Weights of a small GPT-style language model, trained from scratch on English Wikipedia: 772M tokens.
Each number is 500 + 50 x the weight over its row's rms, rounded and kept within 0 to 999. Layers, rows and columns count from 0. Numbers have three digits each. The size before them is the row's rms in percent of the matrix's.

# layer 4 MLP gate, 704x256, rms 0.249, rows 441-577, columns 224-255
094:476407482516395535476486523454504506556567524569538475530420572461479554586372428573550605599534
098:537472541474476471498476552488599502533529525529426562579443548434455521583522493556523560487534
107:516547485586478427541559482569416506426518543516526506479520478516550550507510502532504566482475
093:545488561409595517396515514429489495429475471471501452520554530456529447461461509465557480585559
103:551470508547524477476500460543502494481577473480500546536463498488527457422508511448548585482485
102:509494526515472597488475489451477507432432547425472449458473529506525616550571517528483494517507
084:552482483490501523456534457519449491470440590521567459471528566556446542537532456393579505482538
100:573466482615526506471494415496522437479522550496529524527554472511518507528550422568480516458455
096:440509440488476481470501519545518510601500512582503466505512431553526459531503537384417500502559
108:484530490459528556563422385443375481456488481471523445534461446447447466507441514482557608515519
103:574527576447563501516490487469457538482459532553489563502463515446526534502605508434439540558510
092:524502548511493463495514418501550518630549471396498526482467513465410534582429513564494478505490
106:502544528402471507565467570450435514571539486572528537595463519428447450491434524438534591470481
102:483560548453551559475582508530545577541456531490551554534499469486491564546502500596495512481490
096:533522457396428496517626506489542515513493524544519564548426521582405477467444493526526525453464
094:496517515557499388470537506484501458520439554433499411567515464465440452464469600496546535510489
096:412473535468568467480484387513424457548529578513551518528494453502514513482567508550590514434552
106:478575554579548486583467571553486526510500467451589558524498626473488520565526599563506551524582
107:410455576460550533498412506528465531546611483533561461479511535585454452497462578529407570519398
096:436475496517481469440533412573551475530517415513546522568482437569471485480510505590471590506545
098:498531507499455511490515457521493532445412432476521441421478527521592530543545539427604473560481
101:625572528543521468483575482578482532532579522552509456492511520468548570527577549539536497553465
102:419528555416601519467487531529494526491569473354617541490542490479545431494529479516522419524525
103:508491563537560417469596408434425402462563433492589506501510539503447506501512522470520602609508
101:496533519517435520479521411549507462404432555439534502548508458489483466472506451516579541454492
110:468527576444483534544477537478510508479439501531496470484459444430477431496554580446580533543536
102:410452488518524411419379441528491512471454469442443454534567521427417432491561527510607472473607
097:508507489469533482482580472439470577511418530457520541423505482550414575592463396508466594463440
098:545555570455467512501593460467523507511533459492552496480391490451512556432437504541503536438538
105:461489540515531535565423557527518500473596524486493589549511493547531498482481511530497488589484
098:476545569476579552525486435504365529495632459531560544594406461453448516475560474550431427447595
108:568504484429510554538572544506570555487417541436568432566450479430506475508517453482509437511463
099:584467465545545460479534575477473530495466617516495512511534360503546534414497522495583517440493
104:527516467484544550493539528543437498456554557537503561497506538497510408470445466539478465547473
096:526556411480515520483561540496506468478516603441542491476541486580461505488454555455477537518538
099:541498465538474495476550378488484498481476491416514430500486516507539528409512469455511446573478
106:525653551523504363560549497484427512539575484564530517479540398481452525527477496488481423356498
103:490509500397424531463614454546547465542539545444552564480482642511561481523513528549492520582534
096:514425442561482487536487537486625486548615489522550554454546492522478494597362573524452537540479
099:555531420489528495468619431485567595507554548532521520516502453593603480531504462483471491445441
095:500462534538521399533454371528542518540492483401556575543568406539460447578460552568545512562394
096:458457561413462458483555494440479458503432549519436508515404516495434564430535493579473467531438
096:479547471602550451478485588522475411481504463498566502508576591596526397487405461510566409512482
098:500509520491479524419598477449557488552501498510517478462510450489499480441512602514510438522531
099:493513551403503475521499492427535441543480478559519535529521524483469539559597428524512589542483
098:434490441496576580429537571467478607478508529511520467526456407483475537379555524483538570416473
096:442560542527621505484590409503492440536598533497491455439489509448559564521433598470589428384428
097:477501519406516448475518617517644490519557429507471556521395568484492502535439450499504459508505
101:586515497559536524500464507619349596526518466486495493503440461499509457445415547502480489547481
101:452496577505518445467565547542495496469480542497534555590522550514505471471442491501483581429488
092:578537550438515464515496479448500454575507461432532464430450537423513521582567528588527470594533
099:390547523402420505570491450549443462476442439572457477500545565456511513501562564470514508477514
112:522571513520548419494505492535436520521504444555638534438530559479479481485566598461450602482445
102:462507580503559513509652444531551511468488469485547446595556461489465481420464414389556460515472
103:521547577498482495550516463573465546486438508493474399524458470672502567500497531533461484560526
101:455518468409468517463429425464455603493527490550553542428538413469479510456478505566505567399480
102:608550493479485408484545550561480494475488477608453543542490532489526546557430522470414481512524
096:492581462468569587428522523527578533531516507606449565510514603598392505406416487402558449480490
098:518392483482481458507493497507474529549443480475543469490442628412577492507569424424449517470498
097:439460544381552571545522474510426561533482558458468629516474430529440518449496504561558528493615
105:560542574470521566580428584567452531514415532567474543472561466465435415498477434457435511483533
101:470532598460517461516422467528554457485433449517595612489530534506494526566530526489544594400402
097:519468511527397472488545525501557482530544519432568537436572481490504517429580472500523476527534
096:476467427521518538490428456498514529577467467508582496540481487604555492566421563526540467552482
100:567541533471548496552561448441448546500521450479542482571582466531542531528551566505548429536523
095:517537515555487469409569646477535526457458456607459531559469470502520551492576459478567497502563
100:521503508519406538386524381420530511459508387440528492505487536453507539535488471524415535563456
098:512455455489455587518500465587560466580469507450528611507565500548532510515553511537544580396454
103:496510492555415551591538358594463544532458479565538457496540436540456559433434516424489486460456
098:394528538462445506499514518535552544554540516530440501533558467539533534445483506584475583525538
101:570472471460521602453517509557506520483563493490538564520502410565460526386507441423416470503522
101:488608473431452526474553460476483611546487500517489536536422454467495492512426548544524502592421
100:459483607438493454537426424469459475475526545537492563574406495530540392491464486601459494556589
103:481593530494535485417564464452585480460523580465532526491576475515441463520567458455659436465535
100:489551410495427437474505569468487393469439395558456503493459539533459513460451534461559485499504
100:459579495500584606501432493401499539564573477455520528454466516458474529574490478487564577465518
098:514414435524398524535467474469547516491572473515520502570475464657555437562572526485527553467508
106:458531610491548470430420502568483500418503481512577535529552490598480462435532480444438543399497
100:460559412590522522405521440479494499473544570478520488525398455459510511510631501531481491456557
102:544460588536479506548447536431510539567479450555536578501551538471456483475537471511455485496463
103:435427550592442476455447550614588457551547508537520419490429506529440496487480440486502547450468
100:560482474454456547462509521450441565456559445516461441489429451546623475518480464390515529495557
108:571516508551513519446542440414552518375513535533504421452481427505462560547483418515511530559546
094:482496513539436471407487484527500454505538519464513557491656519380547583578523478469508467556478
103:608553489453501494491503544498568505484501384494595573564559544549459541500487482479587505612467
100:531589498488367444543536482382547488543520440500488504442499513571461540480493539468551465463454
105:475503487510559612543453586540451539473519508475513533620385392577485515499433538520464505694481
105:456480520553580522505603502479594539529555459409474532514470409484475606456472425453498580538486
097:498502541464468457511559462518520583528447510563434469486447367564425547507466558540561532546532
099:480435581569445464506464518467373530497514470434431380526513445521563555499541549445521425520478
103:480484480484517472489482610554460551425521501543523550473495494565469404532519501577591454560480
105:502458570492469470569559480517442520555471534445453446511484529596464523471499567443450466506467
095:458499480507495572459489504574465509453477505375474533550534534508554494630438410567510598549466
103:367411487472429576445512515442491461517454507452515489604456490532514494580524486534588483551483
104:463558467521445539600584466503427479460533510502477467591480506520498558479519439513478482479551
099:525471485519589500433540501450560587482412548519490568567491448579381486444488468566453457500481
111:506556550489490543444527583472464512554517412530494492516497534477478528493404429533486452477549
101:487456478483439464564518466515541506455463498559579648671444621500618464527474478492453503444425
094:540457555532497514419420466498486548599520472505539566508452564518450407444548479457459520463477
103:457552617497511494480565517519456580494559551536471467463392554503578476563473595546468589407486
105:353560380486516513531529483476437559506508452398485545562451527518458560455508485440501492498501
100:503523491485544522394570492530486552542518412510515440503522586543530499434469445475513457491553
099:496542526494583521415546472471513449333522466470488501483480511478505567533549391476480539484448
094:439445530426480445529644435475467583521589531520596426517461506493514458456489410480502477547594
099:410434503498490543418468552498547533482537527497549576582598550550485462447505474531604496600530
098:520465495538509508522442504513519520415526450527449498473499476469474564531496520493474442447500
101:378507515547583433505476556503511516498522493473529539513491495493500479595436534500487477461447
105:471510529481467535553531487416518544502490551407513447521571451516413457451531441545527515430528
096:474511539489467487421441454462576408536554542520576487481535515528510528608541526557613411440496
099:439452523436532519517486566482451459496562410428519501517495499564470401503488483523631561633542
098:465478513512504510507484543509546474526418576572412481471456545582517435589518418536512476428503
090:549487478445442460480460504466464559476453425441458479501530492552468484509561441491555472416546
101:524462508459454424445457525434528581516432535460516462511415440476576537602475630398463463541476
103:496518468475546487517521579487511636544500419442447480433425527512481593512479451507507448530557
100:471495415396452523433540405545449398560545438513426532565469509479532602486411449461458578516506
098:605593499528470454443533577452519492533451537466445541545575507514419486384514544487446442542441
101:510534540446459538562525456526518492497537414483480519499503489452556365522472526594484428460505
098:571440447390574485511478502495500463435510496510559541567530546467537459535493567424513488503560
098:571439563471530557503580517530471541577551509566554536482475468498453513495505459459415493526518
109:489521550497470502446587492543445542415521465451418513481484571564533495553524538451606521461498
096:559536567483446541555566523488400553480525520496520528515485448430492514519517478472488563430489
097:509443514473484525438473442459563543575549439549550570584447488476356495562542489510487485446448
101:499425548545502473567515438542515454505546462520480599475577479440522525624517459509479516431601
099:496434473527627515512613496508490494565528506421419426534608521614515498519545488416529396499448
111:460449613354523504624581471551476602487539590499420482529551487557467442559436518532560430468417
106:456482433543484599496615537478520474455617547448517493503440556539501555536461427554494494590546
102:461600536521457417506526615539490466465589575463445416548472532494453455478471443514502398484569
099:499520517558515536496574582498463574520447509497587561556446461446560574517525564574472445499541
105:537491494439502434468450523555504498484456523548558567510485385620501431470449502518477462459470
108:494539515533491495521483503353458558634486481567474539589473536439490481422422496486519573471499
101:508516530540497471544442525547544571535498465596523449441488520546505512434439490480538549514458
099:457425601524518468504379487490533553471532550510480518576467548462512475517525536536432461491489
102:431492453580502534499529471521473467602485478499493496471567554513568587514499549568480427383533
107:466516537463552506584446572469495572529467514482552578478521503471486471538466473496464495519515
100:426497484540483571536508572502511478542474427579507551521496471541453453522430556475543619514578
102:567586483595513538543434521465505531424476496506434463600472555532549504494566435582493564510524
100:547612588523460468486499549502468506526522513491531531530480494457512534495522494455558461451522
# layer 4 MLP up, 704x256, rms 0.291, rows 441-577, columns 224-255
096:515539495579575552533506554525451591570497427420493501407448511515491416512534489479624611501407
103:539561475552518459469457469542530499588475497500480489467442461478409472619500578573446484507607
101:433579442494581542557502460482550446467531497413512459517473480413511534434521428514584529534437
098:556481625441494442431484496519487507513498461462490504554522486388463464500510462488565615481456
095:458569480528500485439479517489545514450500460523526535537639515447590542562514484477374428469465
101:521562509461529542571551454589474540526514526501463460499484539492357574551510499451499516579493
101:372573427567571510596437523499570485575590477486461558528510467371519509435509554545464582500442
102:580538570490618559529459469517460478531431568466500454528566451479469371552491459499513378522393
090:514464608504574483476408515483464529501419565506550477516401456529513466535509561625452450519476
104:597422476453521450413491543521574535441557482531540574436524429454399496449484611474501544549539
109:434489566439533567395548468457519582464534496516430432532512478433484580477508504451499490480564
094:541459481514550537487483497515523443450555446503540591493573525398448417521426431431509533525526
101:532594541450494511453497492556424504521482397497423498547578457488478607492490441480509438424395
107:544511548509501463543472482453570484537537514546502420468566533436519585483523442445434504470478
095:513457486598527468520459530509473556490476466557479492446543500440506541409560477465480589522482
094:472574496587526479511476404588474429490529540461529538513483489493543522503468442533449509468557
100:501493530493516455484522540539515439419501482483542555557544615441602616406524495419602495499587
102:507521446483443448580626480517475497545545459391468448607402548537450583532382480503492497545487
106:523588369502500444513534434516497474439490575388542470533559533526454534519460559440580425528553
091:475494423423430442464482504529473487592590415477416463471503530415614391508475506601389468568523
098:445374569451526538512490543459425464439527547543471491550469541383549525527566479502545448493576
095:465611511508502468448582489503546549468572441498522552556408612458567523530515434509405514489547
100:515437545516555443565443512487558545490447482566490495558472531507550590412447542501496574555469
102:523544483550461530490472495558557534472453437499544511491481477529552573536494506462500456520506
096:433474639568608498455540550573512471446587572584517430526551466534552489465581527460528568559524
107:493523500454434514394541505552423523538467516541438557388426417483530483417438566429540492526519
098:455434418507504489513481426511617433470443501506523535517460525436395438555492436415421485498496
100:462480517513523507479452507471422558470479582527479514535529456497527534543546491461483499441474
101:503481412604449525438533498485528469431576519472482525533544525520494614456509438547488511486421
110:416534568426511540473519577423461483427448528473519483510518465505506472519540532534535465390472
099:477526464578489477460402494436548459531516510352451480436511426528506497489607512514505475520500
104:550568467521409478495447454476483535502468431368583470526541544504422517499476493469466384523468
104:538527529542549451417456564561462522468479561549520513548519313500517583420480450445517569475490
101:534497461496503523554446401482549455411428566552504478494512484435506459487481540500359511525506
096:403519491461450503538417473528570470498527537441473487505492475510490487494550458530445477528434
098:519451561472444424476516478541542469490547513553512450566482536526443516468401496535467481511514
106:563497512519440437553499566545534470499577526574577532462546403536526603493542459550451466440421
108:421473515476527531461424512471480484525479481541582538539504466513467428483463490530557482397447
097:507505514359489431433593532438430519552490427443589609536453472459480502445472587503529601505553
101:431460574522540579521554584478431591515479463526599482473518493371482512418536475481490486552475
102:436421571579522411525429508456586496520568415504442533467571503478484530545432490500446501546549
094:391406447544506543534452528555517463515508495456457365468528513429475457501479544482471567497552
105:559490556572495548546424564513485423486483516560636525547436601468583513470469544519513506522532
092:484491501500533532485524522546489378475522560468514596479483416399522455430542575521563486485516
109:477561497488529533495537455572458499494406492515622476475476548482500483488459485434541493529466
097:483520495454545426554540439473530478463470390511471447503525506521580572463388503525475321522497
101:461565421481502457560429460468425504505456508546569527466531430512494565477572562605467475471490
096:470496515528504498471529439508484523501492491416452457428481502541580487477367510488646486563511
093:623605492519378496543511508522526531442517455538499505543470456560408400451565447542504536526500
100:464536509511491458450457537410462560516535529448430412441482446489557447493476532489531481458464
095:524518441519462477473558490453518551463553485592531521507452587477484520652396455481391448521571
093:506497427478505515551427497471496478511549514565510567504501507515453464467525406433445496466475
108:452500550483538555453490518448559479458565568522425532504440505522488511535495492435528459554544
103:463430456514507516487456495564421466390479487455495458460456487502435578449487559416494557479489
103:516495535471562481521471558500510496571448485445519478408409508451482534488484533504612499549618
092:455436468538532547515527472528466517542497512507524370578479550592546493570462539396418457466589
103:590413563523496449489452515575548472550533614434496522515585501603488553495500473429481565555473
102:511606469521456574432486618606476572469548441509333489494506549522470507491460521502428474495447
100:569500492508491464579505463398515507531475420488550524491501505504540556503524510535511481483448
091:483539512609460531447497489558491490532552462475499466471601467494451473455470518533440599458516
102:435483392597537512393471460552482469543482475514484478479444518568477512459393383486513506359474
097:436522570506413459620547521553470491498471449462549478489457542441534568510510469563492506525484
102:509435550521490521469482510524552463399530390487448542513575564535487472432442538578547520570416
093:400520481614606464405460526560483523500427535484535506520482419550490439487459536474497430505475
100:437397550521502522582485542452519503398472513403502463484400501509515457516513466429532555522460
091:510505572499411466512517555452480522530524498598494464666463517484499447564476540477435513449568
100:476488524406479465506445421518582414515553569486600559486464539472509469512466368472541386513401
098:539564543489491614443507468558437538471593526441450440515474522434455509486550541399498428592537
104:500464473497453544510494627511565453516397500520520501538471531481594482454537530441495569500517
091:543499480512425499512498448474465519513467453535431394517513593463498415394534476484519507511392
099:462442415456563551548491404473511438502472426549539511534470514521389387553519476526431592468601
103:464443527566525518575478467479462547581442429565531503494531467531444476477445509563551421530517
097:504542499609495480471499502457559562514536473541564573401532452492476585408583506450607505516472
099:531457506558476477461504545560437448566629591437451534455478429427479536546487524504504545475370
098:588497502482443466564396513519582514403436467568474490466451512427597532552465475482478476501535
092:482515541521493430612528513560469431488486495525490506514417551555514518507569537448474513473498
103:544527518617517476495523476494597560488445524563533578499577585561551552518468464464506461530550
105:531594581464505424495475507513449484505496552524442430521534410500496468632569525484495519578502
103:438478464525488427508524509407555505450540515456559457436537568469532519515400512432532495352497
107:438534516492557507516549588466410490558429539510491415459593591491418473473505533508504498591517
101:513539471456641469550559459487453555479473545500433429514601592572465514489430529481457433543506
097:459589538542493492449534567512496538490492467505440471415574646457519561508485530480468454577489
108:476397471596565544581541570521546509534637505401422382500579576433445491453516362438525460452497
092:448531556537499469482446420529568437491448396502394483476389484557528541495421460372585547393545
101:508457508568537421507507429485478536462491562462502434507434504440558486592488505561436560531525
096:505471486532528456447428510591528426505464474589491467549543639528522494505542441474537485513435
105:504479456445503541437481520507527377528542468592538556501548453498610526601538518542463471533512
101:599604453518466437537471509471423505537516443540545477476483504474503449484533515465537404520471
099:561497488561483433497474448525491460397518501463465536599524382506515504467501548540435538489557
106:518475492518495603487490425487572469515469438532485516478445457468520515485465547454549571520573
098:514535485586484455507544481505429419522487513471463587439547554415607382506446496438489620536569
109:455383448485545470495551484519560524515495465504458504511541585479518556621493519511494530412450
100:515545559538481462464539625516463517555489478427524472533445538544469510567545550483525517551497
098:552497597458526516478521482553568475462553544516397554509508566505459547455470520498434535580501
101:505487490516529572442472521587543435525596512489531484467484494448496485500515492476552551522531
106:437486604486411556480443522506618511467471519428586589542514586408455557530495572466588604504481
115:566563544560501493400478500487502461521520508514512487475477540573526484538569407548481505543483
100:545493491414659473555498583586445564511510491462462496440613491481555453408483512464428443605565
093:514434418458474493480555473584516562436508401576490523588555495627434474489419437500528493624573
102:497497524543462541638504566490456441481568437551468530410464460489547524510550499475444541505532
109:545479517490490540585414553450476530441587498495608527531405478429488652505484531535524512484443
096:460486493557514525522481569482545552603423481509549445462495470491462484511504425402458535423493
096:543437566508529445453519559501462465483548442434494518559501501576576508581522527495507511555557
094:493489558532490502488453563552508438362425494524448525432417491456436506552592494517378564462552
105:469411460454525547532438449473483439512407398518548437427444473502479518558576537451556560518467
101:461448521530465508492540512426561557492537522451491534485402599551553381504526494568628457493517
099:547480478538537447560526509508494514439604561453476541540483514520491448563456509490491462598495
101:538427462525453505560456438420522491490543484480496576480450539445494449537520424448559543492485
100:491610564493560519447508547463507470610491526446512488406540406593477561426479475500426416505519
095:482460519501486572524602497491510491450460547476537511433473468535536605500618534388398435533517
099:531480544501483553514526486502495541518554543483500478512502475524517466521502462534404499533453
090:448561533529479515453469502498459493471479485491440458486435497484401491469555466524440481620480
099:604458441509458495495389537464560449597578486494493487498517508534543388477492462466425442437559
106:473499486513574566436574514506487536628447489549481474513536651509409558498514454459456420516537
103:520412531482484544454554521496561493519482484536373483475518475500509411530556470503513548393517
097:459512516475489508470463507529424496641512475547527512520506482541581467449548488535543460548483
095:489516465517555442484530578596485441476512480511510402532447545482450572477494503431598558564459
100:548417484484517396513483517436461583480444513486533482447465532545466476509507420548513453565517
089:474483498416493534448492436438552486413451497556429560530484466478536433540443463414449471509484
107:518441462432557447495495496484534490462499532500491505517482564392635564607534505554418599589529
090:527581545495443436430573386462509439450536499471493537486510506511529654492477519525444488539528
088:535516489463520454491510580519505525516487499548464543448499353664525489535546525493519400551496
104:438475549390594510463480489493513529398487517529393487497646511492491544366492443496447489570475
101:508538534541519483438547473487451608546438509514531453535541399475528594522492523479562507537530
106:420492500507580432404480453393464544563527469478465463525511566537553476514406523473537561478405
107:512498521550504565623486471461477482497517512511460477584466507453440571583529427516482520442520
104:461488492410445440438462536528572573524578474545531513462514481549542540430648371439478545454499
096:483473531544512524476545582547390484493418526484539508523455456482503450500447543516470583495429
096:512447516520485534390442560456483547591498574441473542472481570395519540497477550481503551473461
105:569566474536440554509474536495441419460467540565526569472464456474489514515531362525538481550480
108:497556466464575447467637488450506530487578527474384471546515561520575549478440519423536548504375
103:569498488468473562544552552510566501396471459479516410520544480475542576473582513501522492538453
101:516472455546456528449441489516491531527518521546483547540527451400525500613471555550545437502465
105:588567608509430507480435560541509477499557522555570542525448498532579521398561422498443513514538
099:463428555567439515465453460430508600438558453564424500582565545521563468560480553533516473484455
106:505519497538557465485448535486426466536453553583550523471495450514495504526522460500490465486521
107:548515535510549600516474494458503567475507502448440459515416518452445562471416470539425556548491
# layer 4 MLP down (transposed), 704x256, rms 0.616, rows 441-577, columns 224-255
093:620578536523574387514488514540503505484502527394426534428536438488502494517602485410527504547440
102:554467484566529510468522474508461505488595574434530557538573499473433609537559474529495532487565
103:578437520536479566426527531455463549482447564454496459509445528522458465489425415483626603599462
099:486432524474475423543558457463533420409514566442453527466483481389441501529423485527453516513472
099:496540513493567542500544446419482518511560489450586494509510430606474397508471562500501393479458
103:461481575512490583510592432520417559553376510469492474512526486575535582536436529435533490489534
092:509521441530586505543458510526597488432541575431490487479550558479521513480457468572503491518454
099:480495579503456480437537540507525468448483508547565414421448466484536509554485468523497497503472
100:459516478549469390454433513500464553518485524572462556485529518465501481474508514422458392463492
104:568559464438523541558535456551519517417532428410546467458461529516461501489517528478536499423555
106:551528516434572512450494528473463548560532501473530564413503477414457521574546446434524495401502
097:575545462495545498469511502437423491533430578542519442495484440532526507445540492459363476527483
096:560400573474496542408511529406504476527418522522520420470508469494525493517468478497508452482428
105:543501549441459487523547428491559508552504525547648520497502555598496567504462519417499542489525
098:520537481612409560554526541584614534478437433460410549516428546585518527471516533471481409515469
102:496476475461517446503381443537543588533463515608500427581468501492423428449468526459527486441472
101:434390609503541356553564489571541507498500527444561551562543534503489571498544541498505485483466
099:486467469506533401512516526513570469520500501483439642571481509518505503576508501478497483504509
100:539422516545471539534451470535452519590450493420437477563486526504450548493553343510486487494606
093:579595464421518578613532482467504571510454522522514569512449487529438515538569409565521476524475
098:553599470512445382521585493598495494526559558482534551476477512375517642535534379438469493513535
096:575507562494459590477475495500534465474509575523529495545582600556503508427473446527454559478568
106:458443453517490476592475453491546493444447563572478523449509493516504494473566528525546527579525
100:529525484517537492512539510498513579493501386490518530601526492454520476517495480488624457491546
098:542529520458471502428487484527541427470497457532453512542430496474558493493463560486544522523450
112:410424488533541438541489576462442500504539543477512460419491383520412469462520549430420489497493
099:556426498428437509509553553580537543600541476550538555489526519528500464556469536540492573573572
099:532538461442526519560540473391405509526466639374488499483449561522491509528431558463551466426475
100:496568503475539506494536430510491521485567546538439489543517592484529511487671565496516485440414
103:494539484456571597566524586486477533525502516516535539536551552530500544434566539527438511514433
096:474501548412575473398476604465495542474522494467523479431476559537549405445600541486522555541459
096:592499495459491566521378450456529563451498540463416423480533487441529450544495510502516489546555
102:572511464441577489522488448550517501440552520480592455426441480534437445499554422563592564416446
104:535421478506490430515541445541548440537513520519485568513511460554535599512551521548500478438499
101:646443521522470503479440462487497477479435477570606419482525445515548546434587437450403436515521
097:487542535507522513514412494542432515434455546476511477497533527436448515447563481496520470573509
101:499487460478580415539481554477485398547550535515542533413573477567495556477451461474423503459493
105:469512454522546464467529511494495529541558333461445466505503572465496508450542417466648450561523
101:440467495590508534520598389440519568470550487497492505500504406483449505517550498534528501503514
094:487507507527559467357599468504476633546523483497414435533395494553445483488441567559517492530476
097:460439477524464492508482481545597555465510469443443462496467556429591501497417492563583493522460
094:608588477541541502547536492483523442460529599552599552391435509486531510495475497529473526427479
106:502545469577585440575507582535471519585463544456547519456411567485547460491521422536517501524500
093:511508649494538390533497533486421520494474454459503472573471442467518481462425581396581586445498
107:465442449586446478571462385497524580600484466515478551568441556500474482467384563536572483515589
096:483440434522467485468498525566568589459562551481385547504472562575490549545578497500434496593518
098:503482491446510499526554555460586498442534424476465469492417451602557437458472487500448545545442
095:540434525530510538509516531416557501544535448501553533534449470515452602553475414454610481482477
098:457520533498463516531454481509472549518466433495571512541509481449429518531458465493517479524501
097:484455406519502501524548505531548506424525560536570525562561470515469444548544465577465527409547
093:526437530515548535481477510504429556548464395518479498509510476543582519496592478473542543472500
100:401566485501521377483436511468477501525485489424507439502513408607531409420488512580485476539534
104:477545495569444519531445491534515384616442417425532509565527516470476538520567420445473481584621
100:561585499544594542496494526554471493464522388420475454502546487446524481437510533429466542497430
104:499525507517456541545415493479494536562509536454454460454448563547413543511453514530595430550571
093:534586599519544496640535522449486527494512480514563496477532464575524487505483413479457448525467
105:534580472533523501503546481546464514502463439536458512449426532486467488426538532458517491495539
102:514423526586471479517508499505532563436450576472465493417528453542572544477461599534480414566504
100:443548522396606505434527384515483503511439536518505446521598522606526520488440544517520494532462
096:488495455587580539565530381510512477570435512542548416497483574472575433535530490596395627590497
104:517454488495388411516505458455548473524601516484479526463566537542476570480502565536568561534523
104:486435577484502419528548457494551445532602452544430489494541512438492490518475476543512542488548
100:507450511438460495515541467495521480433517404385444511543462584446455550446463564488521511480484
101:475504518511497521523505452425485480542480548513489568590505487466486579478481507503565494508474
100:494472556472499437597548549479500547519536387477489493442438404539545506434408467496503564456414
091:486467457530477500551573585480580472532476583517512544514461499481417489503443501561581435532528
100:545496488534426468588498494492497514566518520512506520508572635524508507439562505502471533533497
094:512513436533561576482375487535461599648481468486522540548581400470540537505529639508536523513487
100:432458530490452432445495541393507515498532526471543525509495502517461536561531494499429442418579
096:401496461414429528472471469541498455509452562537552527549386514463521535494479512698463531531436
107:460483465448519461524484465453595463554554390464537401442442468513517492529507474398521553519495
105:544527553539549544569535550568519445438530534536466527471476428511437573570490463566451478343458
102:432543597539496500506502437490483477512518514480544478452601489445435638397501498516510424616501
103:494542508531574533590544480488398538493488424492404511471457454477508583495520433529439504484478
094:461497474536608604544424461474451536516508472464636499500577440446534566565538510455462537510504
098:497477555499466486516554477518564451463477414492504538544506461448574421492507466415606530516437
106:491510514504549497453495503536562488478423483449527557467518453449439445498498545443492587554399
103:449492522475505495525475429528471503526603551518435396496477453506576512533540439515443646606566
099:478545597483488508573538574519525502454389543472605540550457563373415489552522524472425496472426
099:515577496390508397455470538520497443487497445451530488506479577456460481501496464545481558476506
103:434544505480491470492594478480499528497481460605509458581487489511413493575477556555523524449393
102:478412503536503511516463527500465477530420443483524502530595479512446410470546573499616511541481
107:497378473464439543481502504486474524539580489523439452592507568443484539580608424468438586467520
095:502518589512455523523504487360543429508487545497498603518538512546502426489484469515588499499452
095:490521504431486450419493449549515537437457474491518524494554532452589501416492530485518475503501
099:559480517471446584526385490452536495496500443566526482463479509472469438557539477494516496486424
099:504580536480560556557480538447562526504543436415471529433390551587523523494503531510553525560536
102:455587527592477475529437430556487419447546474526550549383487559480448516538470549638381488468610
102:473427527563578506506472393525503577477558593457561447581443477483459411556523464495499567492456
098:528475549543503483397479523467572522468511476515496569486525498402559405566437490523526530525531
099:508405535535519575521518500527522528535493493532499527576477533492435470447518463570499523568537
101:425558540479457445466514409454516508506554455411576573492555315456532554564553429484445515452531
097:484537424555473474401477519531460543511575521478436468614467425536502529489542531631468555487573
102:535495535546572495470539474528554503476468539467505446476456582479518567474481505609511472461413
106:509481426501539463409505503395443406574461533470560416546501536477510590463445505485480448564486
097:556434421433514517446571510420412538422516547491390507443522452507458488421469513435481527546537
105:537534482580550508541483600577507525384448390545522486491508616575535401432509453516537569584370
102:632535552497424577525560524511483533528558515530483522428511503590554619421575483526526511494551
095:502482499400516516474472472498449523531426427561522518506562574415582461421543458534490544561460
104:541476482508516451559556441560486523479494514498500522563428497544475561531508520422523536534515
105:464502501545536479482459523431548554428464574468497627555425612473461642543485486602471491388430
099:397372561522459579500531452473482521499540516516512488536426607617518457474547474485529428479577
098:456552510441568588395540421536592526371449525460498505432417493441441550509532493433423554462512
097:532477500599540503516458512418393383487472584529533472567544618461522569473398441555470519432517
099:498515543474519511515572582456493603523480482580550584475447544525498454615465478452520527458520
099:533583492536538513506522488586556517464549467543416430574486631486454441530437496474512505457400
103:523494504501527484513456473568501501564504458583485365453481461514489414492520427440583372553491
099:539533397511498498607499486494544504581448546518522484462430514470535621464563420515494510520570
095:481481421552498479549467487451407479431440533573493515454567550413518404524574499472514446566495
098:477511607500552422489564522551562491506468457523485467479474553531581418575576449506572476507499
100:441500550546495590517460460489511554485404505440532484461483488485524518401457444508424542510395
095:489430529499498474565514536505500504536431535524508519475577540541434531480532536468542490524571
098:495453440410506399410594589432528551567536536537583546496514490540519478480563462500530467525470
105:533449494549624535449560532432506481560426467425407453393483455480518512390508403434462417460468
100:521481590494453453517502483438479461485527550469451526565564482533529405510547529440571605477542
094:557554484552430492536488528430551414510512457438372532462554573430492523459437577453537431536455
102:508432489494471536424508547494403539463440484525506529514518440570516449439504532455494511526470
098:531494532542499438557519488519547468550611425534508437504391401555492519512413458535448490364439
092:518598461512482391510526519503516413435521549528422521478459446427521501550525481469438528511542
103:535538450509538538442529519577490533570493500421526377493540463415450491477457492595460435506550
092:448486497577536441475394527453516554492512459490566418479531479426456482601513546553504461434423
089:487493469540530530550519578474462453467523524445491459508508458387521538375603471456470524453473
103:475412489466514560481487466461478489463400481524465568504569491494373578427526557535566418507477
104:520532420509533513448561463427546539403431621513430459505593509581532519504491447590497483544444
098:467517444537493436472481558486550414447492514492532520575512530563509520446582602512500486531645
108:491536560357475553474588540483521552435526410456459401495481530537465495587510473466498466481443
104:477518432528501523573525520565482430479455537493516455428462434461537537410423529526453505479471
102:571489550459477494531557349480542485569516511473514492560582499515487510489522465541417411368557
098:509488458436434460525489512524636531471462424462433492467619447469523447457444499547492453423447
097:529430461515531547467531482462454536477614508568542559482468525514613452440513408482463516533498
100:460512470483509520438448462457472428501501468502449433512488565585593453471544612409452514482396
104:551554361500460502482484449512517496472533501437460468455488400497472560520462514501537477466595
103:398497459479522538486565520530503496466455550556500491410503388534484509512534480500481474483505
106:457476540415458538536397506443491401489521492509494529541506599470433473545522480532506558510440
099:596445540594556524584551450491494580499514504490469576566504541507440476568480468387489494573491
106:511479502488514431500507540550450491551460498496511501581516483446530555416541498439548533435454
099:616502416500519542505557478553485588463546416447378499600519449527458559473543496453430491517475